Weights of a small GPT-style language model, trained from scratch on English Wikipedia: RMSNorm before each block, a variant of Muon for these matrices.
Each number is 50 + 15 x the weight over the matrix's rms, rounded and kept within 0 to 99. Layers, rows and columns count from 0.

# layer 18 MLP down, 128x512, rms 0.209, rows 0-127, columns 0-31
57 28 40 50 62 39 71 43 45 30 63 32 69 51 31 46 48 73 40 59 34 69 26 40 68 48 49 55 35 42 44 36
65 36 35 47 58 60 53 59 48 63 46 63 66 60 59 66 70 59 58 23 78 85 46 61 58 72 39 55 39 11 82 23
38 49 48 73 58 36 48 53 35 41 38 51 54 25 47 53 44 63 63 51 57 26 32 80 35 40 45 56 19 49 29 57
53 53 38 83 50 33 31 41 37 50 40 24 36 69 52 33 36 23 38 67 40 47 50 29 32 37 59 31 33 51 58 66
49 45 32 57 59 45 53 38 53 31 52 54 40 31 65 10 61 11 70 51 49 40 43 72 47 55 43 37 45 71 68 81
69 44 44 55 43 84 49 24 33 38 35 51 59 43 58 32 37 60 75 33 36 42 39 33 78 27 37 49 64 75 52 56
62 48 70 45 72 44 63 51 58 38 41 44 59 39 45 63 53 62 51 55 70 40 68 31 46 43 42 55 34 56 66 52
56 37 62 54 60 38 32 35 51 39 72 24 45 58 76 43 66 39 35 49 60 51 41 42 70 38 59 34 54 55 43 75
42 54 31 53 54 28 55 73 46 62 51 25 29 52 67 60 25 53 61 46 48 31 40 34 65 59 49 75 46 49 51 61
43 53 73 48 52 72 26 18 45 51 37 28 30 66 59 50 42 44 32 65 46 43 71 35 47 26 37 57 67 11 43 52
47 54 45 38 31 52 50 32 57 56 64 60 60 52 59 16 30 48 41 23 60 68 67 50 43 56 29 21 60 35 24 38
46 39 46 76 45 71 34 50 31 73 64 54 64 68 33 62 68 41 74 50 68 67 49 40 48 42 42 50 48 50 32 28
62 58 60 57 76 34 40 72 42 34 52 47 21 46 43 56 43 48 42 48 39 40 48 43 30 50 47 43 36 48 51 55
57 54 47 55 49 51 53 33 63 69 46 29 75 49 57 44 42 27 46 45 65 49 45 43 51 83 38 50 37 59 39 94
33 64 69 51 50 35 54 51 62 66 58 46 54 23 56 48 37 57 31 16 69 50 61 59 42 46 44 25 38 56 54 44
66 23 46 50 35 49 24 42 63 57 41 38 81 22 78 41 32 22 54 70 72 75 64 44 48 65 67 49 69 43 67 54
66 33 69 44 29 67 56 45 63 63 47 44 64 26 85 49 52 35 62 37 23 52 45 36 35 70 22 71 48 68 50 58
69 56 75 65 54 52 45 70 54 56 56 35 60 23 55 46 44 50 28 25 48 55 51 35 71 60 43 71 45 40 34 67
54 78 54 70 56 46 46 54 53 56 61 54 61 60 57 40 57 50 64 54 39 58 49 64 50 36 57 54 34 67 52 77
47 35 52 53 68 47 46 43 45 44 58 50 60 49 46 68 93 70 53 67 33 54 46 42 61 19 58 33 47 51 44 40
61 51 60 74 32 52 49 63 55 21 55 72 73 44 55 51 70 67 51 48 49 20 79 33 64 56 69 56 45 25 68 52
41 54 51 57 70 49 60 49 74 22 55 32 38 53 41 31 45 41 61 38 51 47 55 73 68 59 56 51 44 34 38 70
41 62 68 63 70 65 60 61 54 48 56 48 40 64 67 49 61 39 44 52 39 76 31 59 24 64 79 60 38 56 48 69
41 72 54 15 86 77 38 66 36 47 55 70 58 66 19 71 62 71 48 39 85 49 53 65 63 65 40 26 53 46 60 48
72 40 58 45 47 56 76 49 24 35 36 31 69 59 41 51 56 27 40 60 35 56 39 39 50 66 63 48 64 56 58 54
52 66 58 48 66 59 43 17 39 41 53 42 64 55 51 53 70 44 42 63 60 50 66 35 53 52 51 49 54 71 75 69
51 68 40 65 80 73 43 56 40 52 67 22 55 58 53 22 48 55 46 39 61 38 66 61 49 35 35 63 53 52 62 54
29 36 23 67 50 37 42 35 42 71 47 50 59 60 45 47 47 45 35 37 21 41 46 34 39 32 69 49 44 51 58 47
67 73 53 21 80 47 73 65 54 48 49 52 44 63 43 39 75 68 71 38 32 29 48 52 50 54 56 21 42 34 29 22
75 65 37 56 70 83 73 50 53 47 60 53 48 45 53 54 63 60 50 44 78 53 78 61 50 65 45 41 43 30 57 59
57 67 56 55 55 67 64 20 49 67 49 41 52 43 48 58 49 49 37 57 55 57 34 58 43 18 48 46 58 47 41 32
45 33 54 47 42 37 51 70 57 51 45 51 36 66 37 37 52 29 37 52 54 16 43 57 49 28 55 44 31 18 62 38
61 43 55 31 45 61 65 54 42 27 52 34 32 58 45 76 55 50 59 39 49 94 54 54 40 17 46 44 63 53 44 48
51 23 47 43 58 46 87 44 58 51 56 63 45 72 47 52 33 49 73 55 61 68 58 66 49 70 42 73 57 71 58 38
50 66 37 64 44 45 24 73 49 30 41 34 17 62 47 31 57 67 34 51 55 54 77 36 33 43 43 66 58 40 54 69
62 60 63 65 53 41 39 61 38 61 62 30 44 50 61 63 80 22 68 89 41 55 28 29 66 55 65 73 84 60 34 57
65 36 59 36 34 57 48 43 60 59 31 41 34 44 62 54 43 71 41 68 51 56 66 54 52 49 62 65 25 51 63 16
47 32 64 50 46 40 40 32 56 30 36 70 80 63 72 55 36 74 41 61 48 52 55 49 63 53 39 68 49 30 74 30
38 63 67 49 64 63 79 81 65 51 32 52 45 40 37 56 73 45 30 67 79 37 75 54 48 33 61 45 42 49 44 37
53 56 30 41 42 33 40 50 31 20 41 60 59 65 45 60 07 52 76 40 45 63 44 34 73 64 62 44 36 43 74 58
26 43 55 59 41 84 65 80 27 76 17 62 84 43 57 59 39 45 61 74 74 41 61 54 74 64 55 32 49 66 62 25
57 66 47 55 45 62 69 38 48 31 32 48 43 36 48 55 53 43 75 52 72 11 52 73 50 39 26 56 68 42 12 33
52 50 56 20 21 42 44 69 76 49 68 66 66 64 44 38 53 42 62 60 50 32 45 64 63 33 41 59 49 32 57 41
74 58 39 83 38 91 37 61 47 38 50 56 34 53 66 49 45 55 62 62 59 50 48 56 64 48 54 58 50 35 44 38
35 34 39 60 69 48 68 28 27 54 51 36 48 57 57 66 57 52 80 40 51 45 47 64 29 69 55 44 64 42 49 42
65 60 52 27 66 55 50 58 72 53 54 58 51 57 34 70 65 60 68 44 64 53 87 30 60 56 44 67 51 40 22 52
37 44 33 39 37 55 65 59 70 47 49 62 37 70 35 44 44 40 31 57 24 39 48 58 43 57 21 33 48 51 37 51
38 31 46 65 44 39 62 67 41 56 37 72 23 65 48 32 59 45 39 39 66 65 48 83 37 51 62 53 68 61 81 43
55 66 52 50 41 33 49 35 35 43 53 74 63 15 37 38 44 38 43 66 54 66 41 54 50 44 69 62 68 25 53 52
49 39 27 67 35 56 51 42 22 77 37 30 56 79 45 61 49 67 69 37 41 33 45 41 52 54 46 28 51 26 44 30
48 58 55 64 33 63 61 40 82 38 63 57 42 57 44 44 52 60 44 30 41 55 48 56 54 45 48 23 42 79 40 61
52 67 71 62 45 40 39 54 49 67 34 79 57 42 38 45 57 56 68 48 47 32 55 34 47 37 41 44 52 85 80 48
33 44 48 63 58 51 48 26 55 52 26 44 58 32 36 18 73 00 38 30 69 35 49 61 34 72 49 25 20 41 74 75
30 59 45 83 72 45 46 17 61 60 63 60 73 43 50 55 53 45 66 46 57 62 54 41 37 59 55 33 55 38 42 56
56 41 65 38 63 30 58 59 80 62 65 62 71 59 29 35 65 57 59 56 47 27 62 37 40 46 55 42 44 68 60 53
52 30 43 18 51 70 70 45 43 50 55 45 39 45 37 38 34 38 33 09 55 47 74 66 64 28 35 66 48 43 47 46
55 59 30 57 66 30 55 37 28 54 32 55 30 57 50 60 57 33 00 64 41 96 57 15 42 69 47 71 25 38 47 30
49 49 53 30 57 57 55 57 44 48 52 71 47 40 30 37 61 45 71 58 42 32 52 23 54 72 54 68 39 48 36 54
49 60 39 45 48 48 44 35 89 34 60 50 39 44 59 44 49 36 53 43 64 63 33 45 62 53 49 32 77 62 55 41
73 64 53 64 61 32 83 30 41 45 73 60 58 40 33 74 52 53 62 73 51 38 60 63 43 45 76 69 54 43 57 54
54 47 40 30 53 67 39 50 16 58 60 43 34 52 42 46 46 57 42 11 66 52 73 38 30 51 41 59 37 52 41 38
58 46 35 41 74 67 56 55 34 45 57 55 59 45 55 42 72 46 47 30 45 57 51 42 60 30 46 60 46 61 25 36
44 50 40 56 60 40 67 42 52 40 63 43 90 59 30 45 55 57 79 55 56 46 22 44 45 56 61 59 49 47 66 50
81 58 60 32 43 52 43 21 59 56 56 39 29 52 66 53 47 52 46 47 66 55 41 46 66 48 58 48 32 61 30 50
61 45 37 38 62 63 52 75 45 51 46 62 38 62 41 62 58 29 50 63 45 50 67 34 42 51 72 38 47 65 59 55
44 66 38 45 33 35 42 47 60 43 32 72 51 91 66 56 41 27 52 33 53 32 33 52 51 69 18 60 34 64 42 84
53 47 50 36 60 47 55 35 62 46 56 43 28 48 69 47 49 42 40 55 73 45 23 61 67 74 45 82 85 43 32 63
44 52 56 52 45 33 56 33 45 40 40 42 61 44 68 44 29 45 65 52 52 43 38 60 56 76 31 46 63 59 39 50
52 77 42 24 81 64 54 52 00 27 57 43 44 72 53 58 51 38 29 35 40 59 57 44 68 59 74 59 51 39 50 52
58 26 82 56 40 47 42 47 48 67 83 70 50 54 31 53 24 34 42 30 53 71 47 49 36 45 53 22 33 60 48 30
48 54 56 59 78 31 05 59 56 47 46 06 57 59 49 69 36 54 61 68 53 48 51 62 38 57 49 35 46 32 46 76
44 53 46 63 65 43 72 34 38 22 46 61 58 54 26 45 51 57 55 69 37 48 50 36 68 47 73 70 59 32 50 77
37 35 44 55 26 49 43 42 40 51 48 56 79 43 39 49 64 47 63 50 45 64 45 54 57 32 41 40 70 31 78 59
53 44 45 78 56 48 48 51 48 59 56 50 37 62 65 64 79 56 72 23 65 72 67 62 60 50 64 49 54 58 64 39
48 79 45 46 26 71 62 41 47 81 48 49 52 48 55 54 58 44 58 68 62 37 69 58 48 51 51 63 61 70 07 53
41 50 66 42 76 56 34 32 42 34 47 60 36 64 56 60 59 42 40 58 34 61 55 34 57 56 79 58 76 57 56 47
55 45 36 64 55 51 45 56 30 17 74 81 63 38 60 66 58 60 46 32 59 71 69 20 48 60 53 44 18 42 85 76
43 24 69 79 53 55 40 46 69 62 62 60 62 31 38 41 72 51 55 31 43 83 49 52 70 32 44 52 42 63 30 27
46 65 43 68 55 60 52 44 29 60 12 44 47 44 69 18 52 36 38 35 37 60 54 36 43 50 49 50 30 52 68 63
39 66 51 70 68 40 48 41 44 69 54 39 32 49 61 82 52 39 40 69 67 61 66 57 47 58 55 37 52 64 57 50
98 26 35 29 46 74 65 31 68 11 44 59 44 81 43 60 33 40 77 12 46 41 18 70 54 75 64 32 52 68 52 26
51 82 70 53 64 53 64 75 44 54 57 57 61 50 34 35 54 43 49 31 50 35 92 45 51 71 47 49 47 54 42 32
63 51 68 45 75 79 44 42 31 17 58 56 67 68 37 55 44 36 71 38 51 61 53 44 52 52 71 54 35 72 44 34
77 41 50 69 38 53 33 24 73 56 34 36 29 26 78 48 83 62 39 35 47 53 47 71 60 18 65 77 31 14 47 76
56 53 42 48 58 44 25 41 45 62 33 44 53 48 63 17 60 48 43 63 69 60 82 42 60 40 24 54 58 62 18 79
65 57 70 29 57 89 42 45 31 50 62 58 52 41 80 42 44 30 39 48 62 45 23 53 71 66 10 50 42 56 62 31
62 44 46 77 58 39 51 57 50 63 26 57 44 46 38 71 46 61 75 26 58 25 58 32 58 50 26 61 68 74 52 49
55 36 55 62 84 44 39 41 46 51 38 64 15 40 82 75 41 27 50 60 59 51 33 60 49 26 40 68 33 14 60 46
83 55 42 70 38 15 38 54 57 40 60 58 32 66 41 50 28 34 39 56 45 47 60 20 38 51 52 42 42 37 37 23
51 46 42 44 40 58 50 46 68 63 46 37 59 59 49 75 66 28 34 46 48 38 58 44 42 62 44 51 49 50 66 44
55 40 66 52 34 23 51 43 50 41 36 56 64 41 64 45 60 62 46 65 65 38 40 60 58 23 53 69 59 51 34 73
62 56 26 48 62 65 52 38 32 28 40 80 35 42 62 59 59 68 71 55 65 53 47 55 71 45 68 65 57 36 60 57
30 48 47 59 61 58 50 58 45 46 71 23 59 99 50 70 39 37 71 49 45 49 30 61 46 84 46 70 74 67 48 67
47 51 47 41 59 51 39 42 66 51 61 32 46 62 57 29 74 25 48 39 54 48 78 26 50 62 29 38 48 62 65 65
36 59 72 59 63 62 46 73 63 32 80 53 47 39 56 59 77 53 55 25 62 47 38 54 37 64 47 20 54 49 66 46
52 55 81 34 29 49 51 69 53 56 73 49 68 31 65 34 73 61 39 64 55 30 32 58 31 60 59 55 40 58 25 32
55 39 52 65 63 23 32 38 64 61 45 44 32 48 58 30 41 48 36 57 54 53 57 63 50 31 52 18 35 49 50 32
66 49 48 49 84 55 47 69 42 46 38 46 68 81 21 68 57 56 51 65 68 33 45 37 23 59 25 78 42 42 39 62
58 56 54 54 69 54 55 30 72 62 30 57 40 68 60 57 28 72 65 98 65 27 46 45 40 67 23 40 46 33 56 57
46 63 69 50 62 63 59 50 38 58 42 31 52 49 19 47 54 50 47 78 67 52 40 22 01 55 54 35 25 75 40 62
33 41 44 48 52 27 42 37 15 51 24 72 73 55 69 82 48 40 33 57 37 42 64 62 53 37 49 78 63 42 49 33
50 16 39 59 45 61 71 76 69 54 56 15 69 55 51 33 40 56 53 47 02 73 20 30 61 46 55 38 82 36 15 44
50 58 64 59 58 25 28 40 43 62 63 57 26 38 54 58 37 55 73 36 61 56 63 52 43 37 62 39 39 42 86 69
58 43 49 55 62 28 52 50 27 53 57 53 44 39 54 37 30 46 25 34 37 55 43 75 22 33 61 50 39 61 59 58
31 31 36 45 60 63 46 46 43 43 33 45 56 46 51 62 70 34 40 43 41 75 48 72 49 64 45 72 46 25 33 53
37 73 45 61 39 65 54 44 26 24 33 43 76 53 45 66 56 29 07 54 33 51 64 57 04 73 68 58 44 92 65 49
52 49 51 77 35 60 34 75 43 66 52 46 59 35 61 43 45 66 84 45 62 75 55 70 55 46 62 47 42 30 54 33
33 59 42 14 56 34 49 73 51 56 58 57 48 66 35 52 43 33 46 44 53 42 41 40 79 69 42 48 30 61 85 53
41 37 53 78 41 24 64 31 43 55 38 55 69 66 67 40 59 58 28 55 36 48 33 47 38 71 32 52 42 39 66 40
49 44 74 42 54 64 56 73 59 59 65 59 46 41 44 63 44 37 52 57 32 53 44 45 48 72 53 46 68 80 68 66
61 37 50 47 49 30 49 34 43 63 41 52 36 41 17 48 51 57 60 45 49 60 41 77 51 58 68 62 88 45 70 47
48 68 50 29 53 41 54 47 62 31 32 41 66 29 28 48 71 27 46 60 55 59 51 49 41 52 43 62 73 37 31 47
85 71 64 38 59 46 58 55 34 60 32 56 63 62 49 45 71 63 60 54 69 77 38 67 52 45 40 47 57 66 43 68
40 36 49 32 39 65 28 53 42 50 52 72 38 63 52 50 39 61 52 56 71 48 71 50 45 34 51 68 61 36 71 37
30 60 55 61 56 25 57 50 38 38 26 48 40 49 51 61 65 90 58 51 44 52 45 44 62 49 52 44 41 49 43 51
47 52 54 46 26 47 86 44 45 60 55 49 30 59 84 78 41 57 62 60 63 44 78 39 36 20 71 47 65 25 50 62
56 31 27 43 65 42 49 35 52 54 65 53 39 29 70 35 28 37 51 70 68 57 60 55 31 46 24 69 29 09 39 66
39 57 69 52 49 41 36 56 85 61 79 55 53 62 58 32 32 70 41 58 31 32 57 38 52 04 57 70 53 57 70 63
32 46 34 35 29 49 30 75 58 39 55 68 18 34 58 55 57 58 69 96 34 67 78 34 44 58 53 43 44 33 65 51
28 64 45 59 28 34 36 68 46 08 58 32 35 82 52 62 44 35 39 51 47 50 51 50 59 49 49 57 41 42 54 29
60 30 41 45 36 41 36 59 65 53 65 53 52 69 38 36 23 55 57 49 36 42 66 42 28 62 12 95 47 58 42 56
45 79 47 49 66 47 47 60 20 60 62 46 29 66 38 37 58 55 42 71 29 55 79 45 60 51 18 63 50 46 40 55
65 44 33 70 86 56 60 54 67 57 61 46 60 48 07 51 28 06 57 40 84 59 00 25 28 38 68 74 70 47 86 67
63 65 50 57 50 74 73 54 67 50 49 44 36 84 60 38 43 37 55 51 71 59 52 60 59 36 34 42 51 54 41 70
48 82 48 49 27 55 72 52 52 55 46 49 00 65 46 39 73 46 53 46 49 57 33 45 10 60 74 64 65 58 61 46
33 27 87 46 48 43 70 58 45 53 54 40 43 52 25 73 14 50 55 46 48 52 51 59 51 50 49 62 29 76 47 45
32 37 37 61 88 45 47 26 69 55 55 35 51 72 84 58 46 49 65 45 62 58 45 80 55 56 69 49 61 44 51 75
45 53 41 35 58 26 40 59 37 79 22 70 47 44 73 35 44 78 58 31 53 22 10 42 60 32 46 47 52 44 52 61